{"init": "normal", "init_std_o": 0.0324, "optimizer": "adamw", "lr_mult_up": 1.0, "train_tokens": 439800000, "dataset": "wikipedia_en"}
Each number is 200 + 40 x the weight over its row's rms, rounded and kept within 0 to 999. Layers, rows and columns count from 0. The size before them is the row's rms in percent of the matrix's.

# up: layer 6 MLP up, 512x192, rms 0.0769, rows 377-411, columns 64-127
# down: layer 6 MLP down (transposed), 512x192, rms 0.0719, rows 377-411, columns 64-127
# gate: layer 6 MLP gate, 512x192, rms 0.083, rows 378-412, columns 64-127
up377,096,212,204,150,193,150,253,231,124,171,207,156,179,228,177,145,198,176,223,121,184,195,273,211,189,214,210,223,254,185,179,276,183,179,196,230,259,225,170,169,128,171,259,187,191,263,190,213,219,233,200,227,210,164,245,267,235,172,180,234,285,210,261,207,187
down377,100,230,266,226,192,108,149,211,257,185,184,251,198,203,189,215,169,252,294,249,156,186,255,159,182,154,307,176,253,170,142,221,175,164,236,150,249,154,203,187,201,182,129,225,166,337,168,190,191,266,201,228,218,180,230,235,190,207,185,156,251,152,267,194,148
gate378,080,227,191,222,139,253,191,205,175,221,207,246,256,167,234,250,196,109,224,187,211,226,226,154,216,157,160,180,228,187,147,196,117,163,176,159,263,184,167,223,229,147,140,174,242,249,233,182,236,181,184,196,187,178,177,206,108,96,186,162,226,190,157,192,106
up378,095,254,235,180,233,194,135,170,264,177,221,192,199,187,213,203,163,185,276,224,185,137,189,166,154,223,211,277,201,217,306,145,174,173,173,164,152,250,270,170,148,216,230,191,179,85,201,176,137,190,227,225,196,188,230,242,260,247,250,151,191,219,227,106,272
down378,078,215,225,183,145,163,182,262,151,160,195,187,182,94,232,172,231,178,214,252,250,232,173,195,147,220,165,247,161,265,237,193,242,148,216,123,204,234,181,153,189,239,129,241,211,213,251,147,185,232,150,176,200,237,229,167,166,209,228,164,193,204,238,254,275
gate379,082,246,221,171,176,159,182,166,186,189,220,233,207,255,251,191,213,234,227,211,242,227,192,215,189,156,203,258,94,167,214,146,265,290,143,171,148,207,275,126,247,195,220,200,212,232,101,182,271,183,131,181,221,198,171,270,212,181,205,131,248,178,226,222,236
up379,087,182,163,270,132,238,190,180,163,160,189,214,216,196,270,245,229,183,157,182,213,215,214,187,176,189,225,178,242,204,198,177,263,256,179,233,133,163,292,213,178,205,137,244,240,170,247,206,300,269,154,123,203,186,191,210,222,144,150,124,175,189,159,198,164
down379,092,303,189,178,158,185,172,177,189,160,216,185,206,164,213,214,204,187,212,247,149,216,180,226,154,195,230,164,253,157,213,227,204,171,281,123,236,208,205,234,266,223,121,218,218,256,238,138,215,163,212,248,244,172,195,151,250,271,229,138,206,239,165,209,166
gate380,092,191,191,129,98,221,182,180,149,186,214,196,202,196,227,163,178,189,223,199,157,249,178,105,163,241,156,255,197,189,158,155,226,192,132,273,219,208,200,185,289,212,211,153,221,217,181,211,241,192,196,133,254,207,158,249,213,168,185,192,271,228,117,167,186
up380,100,183,220,210,156,218,205,181,181,221,193,258,123,188,219,159,144,216,165,150,159,197,192,151,139,292,148,204,214,222,210,187,219,190,204,245,243,181,220,200,185,246,290,202,163,194,254,179,178,277,232,193,188,228,204,282,202,152,191,219,191,242,208,193,212
down380,085,159,207,211,162,146,204,174,190,212,171,259,181,162,163,200,192,185,239,203,219,253,181,185,160,239,228,171,192,179,241,180,265,200,213,176,185,256,187,128,216,188,236,148,194,233,168,207,192,178,277,176,196,192,164,183,152,214,197,181,240,135,164,212,231
gate381,111,182,232,208,217,125,313,156,197,213,213,179,190,163,143,142,140,217,153,193,221,190,257,247,156,160,176,261,214,198,200,265,172,235,227,239,201,132,234,139,139,283,281,251,188,183,211,231,244,132,150,136,212,208,248,208,194,214,153,207,240,217,206,234,197
up381,111,258,204,181,158,255,187,206,203,180,162,214,208,222,200,218,173,222,164,156,254,155,228,195,267,208,138,230,235,232,123,142,167,249,178,210,142,195,234,241,197,161,192,161,189,175,183,186,225,214,203,194,198,235,197,198,170,166,179,196,266,116,197,228,246
down381,108,219,193,245,189,129,283,186,147,234,244,115,169,179,151,199,177,142,157,212,234,227,227,233,219,207,205,212,256,135,220,187,182,196,252,186,173,175,240,165,207,202,220,229,230,132,165,235,254,232,170,158,230,245,252,226,229,215,241,215,200,247,249,253,184
gate382,099,213,231,212,197,111,227,165,165,223,263,210,137,214,233,115,220,258,219,250,225,112,209,163,180,245,146,235,252,171,109,144,207,166,154,234,181,180,197,60,228,262,235,164,183,196,219,252,170,154,181,242,190,183,192,263,146,201,254,204,248,219,225,180,218
up382,095,242,255,231,141,186,156,232,196,132,190,220,194,131,210,215,238,125,123,193,217,175,293,195,204,192,166,138,199,184,234,109,172,190,123,215,144,171,100,176,200,206,212,128,208,247,231,237,185,165,172,176,253,140,212,291,156,221,229,254,136,158,202,156,177
down382,101,252,170,211,148,200,152,257,123,202,237,170,214,220,211,136,216,239,256,174,196,249,192,227,203,179,118,184,248,203,200,186,243,242,190,154,195,188,185,124,130,183,120,186,257,176,228,169,192,175,217,223,172,155,116,163,201,166,191,168,189,183,150,267,142
gate383,120,150,127,221,196,248,196,172,271,219,228,220,200,192,232,201,136,213,243,197,143,160,232,225,211,236,183,181,195,164,205,239,221,150,216,290,180,223,158,144,190,141,175,197,195,206,207,215,153,189,191,252,165,159,237,186,177,203,217,248,206,231,350,149,289
up383,106,219,219,230,164,233,190,255,172,228,277,240,174,206,161,176,162,149,200,149,179,275,194,249,170,115,171,244,206,216,218,233,205,200,205,248,240,153,267,214,199,168,272,284,209,196,190,171,171,214,147,169,174,130,194,200,202,207,219,320,213,253,212,274,209
down383,113,215,243,188,211,220,202,221,154,205,198,151,129,144,165,199,104,175,153,153,278,177,143,240,154,191,244,206,140,281,211,200,130,212,155,199,192,208,238,311,204,212,147,199,217,245,185,136,117,231,119,178,238,186,290,235,175,200,160,217,187,241,262,216,175
gate384,104,200,188,265,260,311,150,146,190,235,147,141,260,199,243,174,172,201,243,192,226,161,183,172,165,222,181,142,202,167,252,209,180,186,162,284,181,263,229,169,182,176,193,246,167,168,240,185,145,181,192,199,172,160,154,281,209,188,183,156,247,242,201,263,166
up384,098,269,219,190,107,173,258,188,229,143,214,209,179,161,276,196,172,250,192,138,220,153,196,208,208,154,262,275,185,174,208,56,207,252,171,188,156,169,193,130,155,197,236,145,148,229,193,171,147,194,163,112,265,240,234,215,196,158,212,187,229,184,223,217,268
down384,103,233,197,158,267,200,190,213,159,154,214,205,195,207,210,162,227,216,115,269,189,202,114,216,170,125,246,177,213,148,170,179,151,154,228,141,262,103,189,242,265,144,193,134,203,194,146,137,170,215,172,200,164,228,163,171,194,137,222,196,199,259,233,230,250
gate385,100,154,163,207,217,255,220,190,195,205,281,150,201,165,192,164,213,189,195,109,206,249,166,197,185,164,106,210,238,205,265,230,168,163,192,253,249,202,298,167,191,158,189,224,228,187,257,132,226,210,179,189,245,242,239,204,195,128,242,282,183,239,224,232,294
up385,092,164,247,192,138,157,227,203,132,191,166,269,204,177,212,236,182,139,137,239,204,253,224,158,174,235,152,208,216,227,235,187,161,263,229,205,215,156,175,280,178,179,200,305,221,230,195,139,269,134,196,152,257,194,281,199,189,228,230,168,244,240,308,166,188
down385,095,224,147,186,201,242,180,162,140,312,186,170,222,231,210,214,241,185,200,276,198,146,232,135,182,158,199,194,222,206,189,208,216,174,207,212,264,137,199,211,264,153,162,219,217,191,190,272,239,270,187,200,190,217,180,231,147,199,175,214,267,174,197,244,171
gate386,097,242,218,253,180,212,170,247,200,176,187,251,161,285,193,241,226,271,213,165,186,162,282,159,180,227,180,171,289,199,216,211,89,203,180,181,207,199,195,209,233,157,186,235,146,163,296,133,242,186,210,184,159,207,145,207,147,126,279,156,261,261,222,234,201
up386,092,213,198,228,141,176,173,257,303,163,197,204,234,235,199,220,165,195,272,206,196,200,211,156,190,222,218,291,171,149,249,158,142,181,235,207,239,191,252,190,233,191,226,256,185,252,153,177,229,189,190,157,213,152,172,186,162,190,241,205,347,200,181,213,227
down386,097,181,218,301,211,231,185,202,183,120,223,153,213,159,228,141,154,190,201,222,174,180,160,230,242,190,116,207,196,205,204,208,185,187,184,287,269,232,213,241,234,218,163,247,171,166,251,191,237,253,161,248,226,177,229,202,222,218,153,207,195,147,188,243,122
gate387,116,112,225,154,184,257,268,219,206,203,210,228,260,195,201,202,162,235,223,182,139,181,317,246,225,155,215,147,224,172,201,217,169,215,150,220,150,201,224,151,198,197,186,154,296,213,248,166,271,220,196,184,258,121,256,190,211,199,161,163,197,112,181,228,165
up387,105,192,115,237,221,252,226,175,184,192,246,169,117,189,241,173,178,211,171,269,120,178,168,200,192,197,178,152,216,197,137,276,223,205,274,238,186,181,173,220,218,244,180,196,166,222,174,191,154,182,204,189,232,201,224,213,169,236,221,148,158,258,217,207,171
down387,111,249,262,221,180,242,223,124,195,203,228,174,199,197,231,170,193,229,212,145,120,162,259,255,231,201,240,124,200,292,195,173,270,210,151,202,241,159,202,202,232,212,215,177,175,158,289,185,183,198,160,176,149,141,214,276,222,152,181,150,221,162,221,139,266
gate388,088,189,240,196,148,268,209,221,195,185,153,227,162,198,134,166,198,260,275,155,177,174,242,205,186,144,120,221,187,199,219,243,130,179,164,241,227,196,193,101,209,191,205,268,275,177,237,186,272,170,145,140,175,134,177,263,78,152,242,202,244,225,193,182,292
up388,090,139,193,121,244,185,202,255,184,243,219,278,196,252,229,162,152,152,212,215,192,170,181,157,212,245,241,206,160,138,175,182,193,246,170,198,179,229,295,199,233,174,174,236,160,256,213,195,184,183,212,270,214,254,243,203,223,255,156,218,156,175,291,228,200
down388,094,199,233,227,227,245,238,252,231,259,185,242,160,286,219,148,134,208,245,163,142,246,229,171,249,192,148,189,153,154,227,206,225,208,179,258,188,180,229,195,221,178,201,215,203,200,298,154,213,243,186,235,215,206,267,180,119,233,165,276,242,187,213,157,280
gate389,100,122,159,197,107,224,216,277,171,260,152,207,247,214,218,155,169,192,156,180,186,255,179,161,224,145,203,165,155,139,243,160,248,228,175,192,204,208,229,180,177,245,194,171,200,218,197,170,276,212,195,168,216,198,212,183,202,224,195,220,216,115,258,173,171
up389,096,157,189,215,210,158,181,172,218,231,166,139,238,213,168,125,245,132,220,226,162,309,272,229,270,247,145,182,229,179,190,225,252,157,216,183,271,125,217,152,193,195,175,120,291,230,179,125,122,182,193,145,214,132,222,132,180,203,231,183,171,194,218,185,174
down389,104,278,150,210,145,161,212,185,119,197,200,175,198,163,246,172,260,232,231,282,213,279,151,236,197,146,127,165,130,195,239,148,140,166,168,256,218,183,205,232,159,226,216,126,177,176,216,117,196,168,142,215,224,244,148,183,166,177,134,204,201,175,163,139,226
gate390,079,253,214,183,161,174,186,183,129,256,166,216,137,145,230,116,203,236,208,116,199,231,174,231,129,226,171,267,211,181,203,242,172,239,188,186,240,240,134,184,161,193,273,233,259,141,159,218,130,194,149,250,188,161,213,202,210,217,176,125,212,165,218,237,187
up390,089,256,123,161,207,203,189,271,202,158,129,175,222,202,204,209,124,236,207,176,199,195,187,170,167,286,225,178,194,210,225,151,193,136,231,162,201,244,229,224,130,262,240,245,239,232,196,223,177,189,262,271,124,186,211,214,236,176,258,113,195,186,233,282,225
down390,088,219,200,196,232,173,174,163,251,183,227,150,132,229,136,213,137,238,162,156,169,221,232,241,209,202,195,151,220,187,172,133,128,276,215,230,149,189,169,237,158,209,171,149,191,191,168,241,157,209,243,214,236,144,207,224,199,152,176,215,151,195,191,96,224
gate391,109,189,231,196,248,253,212,260,247,238,203,104,274,221,222,183,220,196,201,258,151,226,172,234,250,220,157,300,152,214,211,212,267,212,138,271,155,238,208,184,173,249,219,244,165,169,165,140,229,170,166,163,185,186,123,194,270,166,203,137,222,191,279,198,220
up391,110,194,137,215,210,209,179,229,124,218,135,180,288,250,199,131,182,231,273,179,171,146,203,162,233,244,171,227,139,246,221,226,143,193,234,147,235,258,181,206,253,248,226,197,212,222,199,289,116,187,197,216,219,176,164,173,175,216,242,224,187,227,212,158,121
down391,107,174,173,279,229,192,126,200,245,259,211,166,256,220,230,163,157,230,247,236,188,144,291,208,229,196,195,191,186,225,179,211,137,202,188,209,200,194,204,119,204,157,233,225,209,173,250,187,170,228,204,204,180,239,217,177,194,210,158,255,213,194,104,159,218
gate392,090,245,189,149,225,158,171,237,194,207,221,183,191,245,243,134,159,201,180,210,208,173,191,209,87,259,174,301,167,203,209,212,174,220,171,198,167,326,199,183,187,173,178,184,164,220,221,248,166,176,164,220,192,166,149,156,223,285,203,158,188,185,187,208,242
up392,089,276,237,280,225,154,140,186,216,212,125,178,151,200,183,258,172,212,156,181,193,171,153,241,163,232,248,168,233,264,201,233,142,129,230,147,196,256,203,241,257,310,221,166,231,249,178,208,214,274,257,212,160,169,173,175,221,237,261,101,220,194,204,181,232
down392,097,132,162,194,252,202,173,205,224,133,147,188,112,268,202,252,196,225,208,202,174,100,174,176,234,229,220,158,238,214,198,151,181,108,256,175,237,189,166,186,169,224,197,167,249,199,140,247,201,244,195,188,120,176,238,243,254,177,187,169,219,175,133,170,225
gate393,094,228,197,154,127,192,202,216,212,201,220,200,113,242,202,155,217,260,174,160,266,153,226,211,154,198,184,179,240,155,184,229,144,245,219,251,157,251,153,172,221,248,189,193,140,166,178,245,217,222,238,245,201,234,261,268,119,198,195,181,162,206,226,259,166
up393,093,233,175,188,218,258,154,181,184,157,141,200,222,260,209,150,149,218,179,138,212,214,182,123,192,263,183,252,170,192,176,204,192,172,162,169,205,230,222,265,155,228,270,138,293,247,210,231,149,320,140,227,149,116,191,211,248,195,266,96,189,153,244,169,272
down393,096,218,205,185,224,159,156,185,213,154,115,147,259,224,235,220,221,188,241,161,133,214,261,215,172,244,204,164,196,224,212,239,253,214,97,261,122,183,220,177,266,190,222,159,198,214,196,250,165,202,221,179,237,186,180,174,177,226,229,230,214,215,153,192,215
gate394,109,202,177,175,188,238,231,169,192,211,207,250,196,196,207,218,258,251,200,168,253,293,156,154,203,172,278,190,206,167,158,199,155,300,214,250,209,242,242,227,255,211,187,192,230,223,188,93,192,181,174,180,212,134,216,213,230,175,220,172,255,159,225,168,258
up394,102,242,188,200,194,227,210,185,232,128,184,211,242,200,152,170,198,180,214,203,187,139,132,257,172,243,217,214,260,235,267,228,206,243,203,164,101,191,265,207,184,146,190,225,221,150,148,269,202,187,250,173,208,224,165,263,129,182,193,102,173,144,266,166,151
down394,110,192,195,198,184,175,175,232,202,208,189,185,118,223,141,143,188,176,235,130,183,206,251,222,177,212,179,171,183,189,203,144,170,219,244,256,219,248,179,242,201,242,178,278,194,160,207,210,225,248,246,181,242,258,186,235,262,184,198,261,208,199,162,223,164
gate395,108,222,213,187,163,197,154,287,172,257,139,222,222,244,265,190,192,231,246,196,174,163,218,232,161,279,147,235,149,176,216,235,195,169,130,175,197,192,187,238,213,220,223,221,208,172,292,256,221,111,240,253,191,208,107,166,221,106,175,157,226,267,214,173,201
up395,099,176,296,232,180,171,220,151,243,145,153,261,166,212,196,124,250,159,148,225,188,234,312,207,175,250,191,98,208,161,189,127,204,177,159,161,175,208,125,187,160,174,231,190,188,129,168,205,257,161,129,248,201,198,213,159,227,242,143,232,211,192,304,202,224
down395,105,179,222,281,142,190,197,174,148,160,238,207,111,112,196,199,256,227,216,106,233,228,234,167,181,256,250,210,197,120,295,201,211,246,259,116,241,200,251,178,245,243,262,226,187,247,183,166,289,212,188,170,198,198,147,220,197,198,141,158,160,189,199,246,203
gate396,087,188,244,194,226,283,227,227,238,247,272,222,234,227,173,111,211,188,196,147,146,235,226,163,213,216,162,258,200,145,209,246,214,229,49,222,132,203,208,130,217,181,178,161,200,242,190,231,177,205,142,222,210,215,172,257,108,196,153,242,262,233,240,139,228
up396,104,215,230,205,242,190,203,187,200,184,199,192,220,257,148,198,215,186,198,212,199,143,146,206,180,121,206,197,150,178,259,162,176,252,156,212,194,197,171,237,175,191,188,165,146,138,242,134,210,157,208,164,244,107,189,191,200,144,242,228,199,221,208,247,143
down396,102,241,212,288,179,191,217,228,266,229,210,184,210,229,212,220,236,153,193,210,228,236,191,187,216,206,174,233,190,204,239,269,215,259,182,256,177,239,193,116,141,169,185,155,165,172,194,200,201,215,211,219,237,142,256,246,139,167,176,220,259,204,213,166,230
gate397,085,213,202,194,176,206,167,160,132,196,215,209,190,203,230,218,217,247,274,207,226,209,182,160,168,192,154,171,196,206,268,187,217,211,221,273,177,311,200,193,202,265,201,147,230,201,170,220,171,196,124,126,190,167,170,171,242,234,232,256,235,266,214,157,296
up397,098,220,156,197,187,166,225,192,199,257,156,172,216,200,166,140,215,228,207,258,223,116,146,159,178,156,213,176,153,287,199,181,234,199,273,174,214,150,193,169,155,197,137,216,239,114,133,198,248,226,235,272,234,180,197,134,202,175,261,143,144,119,150,176,240
down397,101,236,230,291,215,214,239,162,228,169,190,187,249,226,230,244,131,177,198,139,214,196,252,153,221,122,217,198,159,197,143,204,223,224,164,195,157,227,205,210,186,219,239,251,206,220,211,227,178,237,165,154,190,172,238,236,157,207,209,211,175,203,290,148,201
gate398,110,157,213,143,204,261,237,220,202,246,281,178,233,201,178,119,279,222,222,235,177,213,267,202,193,136,183,211,181,196,245,231,222,175,217,221,227,185,207,119,201,151,95,217,226,201,291,165,171,177,158,213,223,232,154,227,147,239,171,195,254,244,181,156,257
up398,108,164,230,136,169,187,238,205,168,200,278,208,220,183,262,204,219,185,212,244,178,259,182,300,180,179,233,171,239,156,178,232,289,224,229,236,201,227,237,134,257,151,218,246,200,287,213,143,223,173,171,218,153,243,244,140,155,172,192,211,169,177,201,180,243
down398,109,168,255,204,244,162,240,231,192,277,262,183,197,153,208,144,181,207,183,176,193,227,199,257,290,165,207,111,192,233,296,229,154,126,176,226,138,235,154,167,216,286,237,201,163,145,172,244,259,172,181,234,187,118,174,156,137,184,261,237,199,146,228,209,151
gate399,126,178,241,217,154,228,256,251,179,170,152,226,296,143,155,133,224,179,191,166,262,193,179,222,158,199,151,206,162,207,166,191,160,207,160,220,207,159,186,222,222,221,222,190,173,252,194,194,258,152,143,127,230,96,191,172,135,204,216,188,240,154,147,265,173
up399,109,181,281,250,155,187,167,178,178,195,212,244,176,143,222,228,241,139,244,239,206,194,234,117,251,160,215,174,275,121,212,164,293,188,162,186,246,148,219,212,181,233,235,240,210,189,224,216,246,155,177,271,187,159,305,222,231,213,139,181,264,162,211,219,170
down399,112,231,125,208,189,244,232,202,211,207,237,199,213,197,199,206,242,215,201,253,181,150,152,280,236,187,160,223,205,193,214,292,191,190,200,175,88,223,248,175,232,165,197,203,237,216,265,141,188,130,222,218,184,166,204,153,192,302,171,218,202,124,214,203,158
gate400,100,171,103,173,148,151,206,216,149,177,309,230,178,177,198,235,199,170,280,199,95,273,170,244,214,179,217,206,182,279,200,184,162,197,216,233,134,211,208,156,198,155,193,185,276,166,249,221,222,213,166,235,259,193,177,171,163,183,214,220,189,165,151,225,293
up400,098,148,185,177,181,220,232,166,151,150,207,236,203,214,242,228,209,241,154,204,211,232,217,223,255,213,208,197,144,156,138,94,269,211,181,188,174,235,155,184,174,202,194,240,297,217,136,201,145,244,237,193,167,190,165,210,178,165,146,206,234,140,237,226,182
down400,099,174,165,202,219,180,224,253,210,202,238,254,193,107,189,212,203,185,238,232,158,203,239,151,245,210,127,179,219,199,238,191,105,117,301,193,165,231,218,241,215,254,308,264,182,227,216,167,196,247,191,108,225,173,262,239,229,209,177,241,152,233,205,210,203
gate401,097,196,191,189,226,206,187,164,219,307,259,202,279,173,245,171,204,250,166,162,230,264,177,152,224,239,186,199,149,202,216,150,196,209,181,221,199,216,210,260,175,270,224,185,167,163,233,147,255,241,245,274,267,209,209,257,187,190,270,211,233,228,226,231,176
up401,096,263,192,277,133,263,241,236,213,200,249,191,153,218,244,199,267,212,185,138,172,185,182,192,176,239,192,170,146,260,222,143,191,217,230,183,242,215,216,187,227,160,222,213,200,239,188,161,167,231,231,234,223,142,215,216,155,119,179,186,217,203,203,146,148
down401,094,194,196,184,215,210,197,139,210,200,196,178,135,240,269,293,188,125,155,128,267,190,168,176,156,221,321,186,185,186,193,139,173,240,171,281,220,216,254,243,234,246,279,226,218,248,125,194,202,225,194,144,220,212,138,172,170,159,126,213,166,234,189,130,216
gate402,084,205,251,152,180,265,206,247,141,185,174,255,190,148,218,192,131,168,207,136,173,291,145,164,211,200,149,213,104,250,194,169,256,258,237,140,215,153,163,210,177,179,157,218,286,228,259,252,111,171,97,223,151,232,190,250,141,152,222,258,232,271,188,265,173
up402,094,123,220,121,209,242,188,209,189,169,238,185,203,260,215,230,176,205,188,249,184,217,160,258,191,141,230,181,169,225,227,218,244,195,166,159,132,294,240,161,221,255,148,118,206,169,253,163,240,285,185,137,249,228,239,243,265,220,229,211,221,183,246,210,257
down402,096,195,174,196,156,226,218,233,232,185,192,160,212,195,137,218,284,198,171,170,218,159,81,244,213,249,332,207,206,136,197,152,243,199,199,243,170,278,230,255,223,186,157,183,240,157,206,167,176,182,235,150,212,240,226,212,313,207,194,190,226,183,193,254,256
gate403,112,217,186,279,161,205,218,206,193,214,228,181,239,196,222,161,239,253,198,148,246,135,165,157,183,255,190,191,221,197,176,252,261,164,190,230,165,253,240,210,209,172,197,161,180,157,262,217,157,226,191,148,259,200,169,207,224,197,174,195,184,236,263,163,205
up403,110,205,260,163,221,165,152,155,113,245,143,144,196,203,203,228,160,185,220,184,153,141,295,239,166,192,171,221,151,253,201,189,200,226,210,233,259,176,158,191,258,256,177,184,249,195,239,178,214,221,161,178,233,179,216,176,232,205,238,161,240,116,141,208,226
down403,112,165,209,167,172,128,174,172,190,181,232,167,240,222,226,201,216,187,247,178,133,277,246,149,152,124,154,235,228,198,244,277,165,250,201,203,191,181,73,144,160,213,203,188,173,199,168,238,189,230,213,246,188,180,217,170,220,181,222,211,250,181,272,240,123
gate404,100,195,211,203,125,247,253,282,183,254,210,191,196,247,268,180,160,225,192,140,174,141,214,181,205,215,157,232,211,162,200,165,174,186,187,233,160,238,223,219,205,238,251,238,255,195,157,173,232,184,122,206,200,116,175,234,133,181,249,208,211,181,213,229,311
up404,098,172,265,208,212,178,142,225,297,236,295,195,138,276,257,147,201,193,209,180,226,313,235,211,165,144,150,176,225,177,151,187,153,184,235,235,315,134,193,132,206,198,219,202,128,166,173,228,188,323,176,139,216,192,254,165,156,219,142,230,180,173,155,164,238
down404,101,157,199,290,249,204,231,275,244,150,189,260,207,124,211,197,203,179,162,260,243,161,216,223,214,163,234,188,184,195,229,196,99,236,140,200,219,240,190,123,240,270,261,169,189,264,210,207,224,188,274,181,261,202,158,185,164,169,232,201,234,180,202,149,219
gate405,092,177,197,151,224,253,226,209,198,205,183,168,249,236,204,180,187,170,157,138,137,184,175,231,144,216,197,123,187,191,140,216,227,167,218,238,216,236,190,183,155,180,139,202,197,186,235,136,295,165,154,198,189,225,168,250,182,144,211,209,295,159,166,180,195
up405,096,167,227,190,192,204,300,268,226,186,179,222,195,212,216,266,225,206,168,185,232,214,195,200,225,234,235,175,249,135,172,159,216,272,170,134,152,203,194,220,163,233,245,148,208,205,138,166,277,241,232,144,203,178,175,175,199,196,135,202,231,283,180,200,116
down405,094,197,149,239,201,189,234,198,264,222,175,212,202,253,223,249,261,229,187,280,149,228,176,147,165,199,201,220,258,209,226,165,211,259,149,239,145,177,215,221,204,225,237,215,151,188,173,267,213,165,271,271,226,206,176,212,205,235,182,145,172,243,166,206,132
gate406,109,198,161,220,203,302,220,152,185,133,207,167,242,174,143,215,139,136,222,229,152,240,241,187,191,124,223,313,174,226,241,214,166,212,112,274,133,270,181,182,161,252,164,175,160,261,231,153,248,229,198,172,244,236,208,241,208,196,224,188,200,193,192,198,230
up406,114,192,195,140,260,168,186,242,189,210,172,249,290,212,226,257,232,211,138,232,255,227,284,255,244,200,161,134,222,172,225,230,240,203,179,156,166,210,248,222,245,164,228,188,273,200,116,198,187,149,181,174,248,143,208,171,223,204,230,177,177,157,232,196,201
down406,110,145,227,265,197,225,237,272,154,181,214,255,226,309,121,300,159,151,179,226,200,261,259,194,219,285,160,210,155,212,237,154,186,222,147,270,197,225,227,249,192,198,150,188,260,247,180,151,175,192,199,181,181,174,201,151,143,197,188,207,263,222,174,205,226
gate407,090,194,272,106,250,199,264,207,193,188,264,163,176,196,228,144,275,246,232,185,210,163,162,182,229,207,218,179,213,101,181,249,254,129,254,185,220,229,191,211,276,211,146,232,172,174,201,145,268,214,205,207,240,169,158,165,214,180,191,240,220,178,151,175,184
up407,095,205,155,162,149,208,168,321,214,186,262,174,107,176,176,205,169,239,181,176,247,214,192,289,270,185,226,202,210,199,178,269,221,246,210,272,197,188,220,247,228,282,183,237,182,214,222,217,203,174,304,222,173,222,196,117,178,153,221,205,143,194,222,257,196
down407,090,180,204,170,203,211,234,199,152,144,203,217,197,108,202,184,204,168,158,206,208,174,100,238,190,189,324,201,200,204,166,187,182,138,215,128,181,247,149,188,230,148,148,174,164,273,179,189,224,217,198,203,195,166,155,190,203,207,180,183,194,181,225,225,256
gate408,111,229,114,228,229,219,226,238,222,235,177,273,135,233,245,174,158,218,216,202,153,179,216,175,223,215,202,201,185,283,183,201,186,228,178,238,180,228,265,166,208,131,195,212,199,225,187,198,177,126,181,270,146,175,154,205,169,250,249,200,212,246,256,155,192
up408,098,148,156,159,228,253,161,188,236,192,229,174,242,194,131,168,312,189,265,166,157,209,208,192,225,210,193,178,199,221,259,232,216,198,218,215,178,254,146,200,138,165,175,248,229,160,170,137,182,259,203,244,227,185,217,162,174,177,246,252,161,107,195,155,277
down408,100,221,152,202,227,234,239,244,200,289,271,187,163,220,213,159,122,124,248,213,159,218,191,169,257,177,216,216,189,166,185,224,207,235,226,212,151,159,233,159,158,240,177,203,242,227,156,162,203,195,218,182,196,158,211,185,128,226,158,244,202,181,277,154,215
gate409,101,127,316,209,206,160,186,189,153,233,223,213,168,178,152,193,213,253,172,273,188,207,187,158,153,216,183,219,180,207,231,206,232,222,217,260,190,206,184,241,164,256,226,195,163,146,271,174,220,153,139,273,176,210,199,217,124,204,223,231,224,247,189,133,147
up409,098,161,252,196,165,246,176,194,176,243,182,221,144,142,174,226,173,191,163,201,181,162,194,276,188,260,188,228,249,193,166,285,197,191,189,209,247,240,173,177,192,180,240,267,221,240,240,164,189,224,140,170,195,118,243,281,188,125,237,200,147,166,173,224,172
down409,102,235,148,201,161,216,219,186,314,218,282,177,182,150,191,209,139,230,205,319,226,208,165,200,162,181,335,214,192,212,186,108,236,167,163,244,184,224,150,144,195,196,253,174,231,166,243,123,216,132,192,265,240,194,198,224,240,140,165,222,169,188,218,210,161
gate410,091,217,187,191,229,232,99,258,155,203,181,193,182,258,251,218,183,191,241,276,108,159,182,215,234,224,162,175,170,201,236,196,191,228,186,173,184,230,143,255,166,256,192,213,232,218,214,120,209,198,184,162,218,224,189,185,204,177,147,219,158,147,194,192,160
up410,097,216,244,163,195,181,176,190,164,139,214,157,140,286,211,178,174,204,155,264,145,216,282,200,249,239,166,269,212,188,172,174,179,236,249,159,161,151,187,222,141,239,211,156,240,239,170,170,184,204,234,239,261,162,234,284,193,196,154,197,183,180,264,154,201
down410,093,149,188,122,130,195,265,172,192,191,169,242,238,184,261,187,232,205,195,141,198,224,149,214,232,230,212,215,189,225,217,221,211,165,211,187,202,269,180,186,253,235,181,231,217,226,263,161,125,189,227,236,247,267,211,209,149,198,248,191,181,281,239,173,184
gate411,091,222,132,122,190,277,189,274,251,223,133,195,197,177,267,204,111,172,208,159,222,226,180,125,195,218,184,218,195,221,211,182,213,283,242,266,229,166,251,216,180,231,224,233,193,233,187,166,227,269,174,162,194,198,182,232,190,251,157,203,201,195,221,210,272
up411,091,191,163,216,194,201,258,231,236,190,251,221,174,234,164,139,243,228,229,244,167,198,249,231,225,156,171,240,148,199,309,159,205,155,123,214,182,233,166,174,166,165,166,142,177,137,230,206,156,119,164,218,302,154,247,144,212,170,192,174,152,205,194,193,160
down411,098,207,162,237,157,212,173,256,245,208,214,184,145,181,196,232,116,75,251,225,211,215,223,226,212,183,142,218,155,206,156,166,172,202,237,202,169,227,226,186,214,219,114,218,144,248,227,252,202,239,185,220,215,232,290,196,180,215,111,173,202,228,239,205,262
gate412,127,180,195,269,165,196,240,250,228,252,207,175,180,162,213,256,164,206,143,157,240,186,192,130,159,146,204,171,193,228,222,186,175,189,148,264,172,199,234,178,142,254,221,253,224,188,277,108,279,255,176,174,227,218,181,168,206,178,174,102,246,192,245,133,224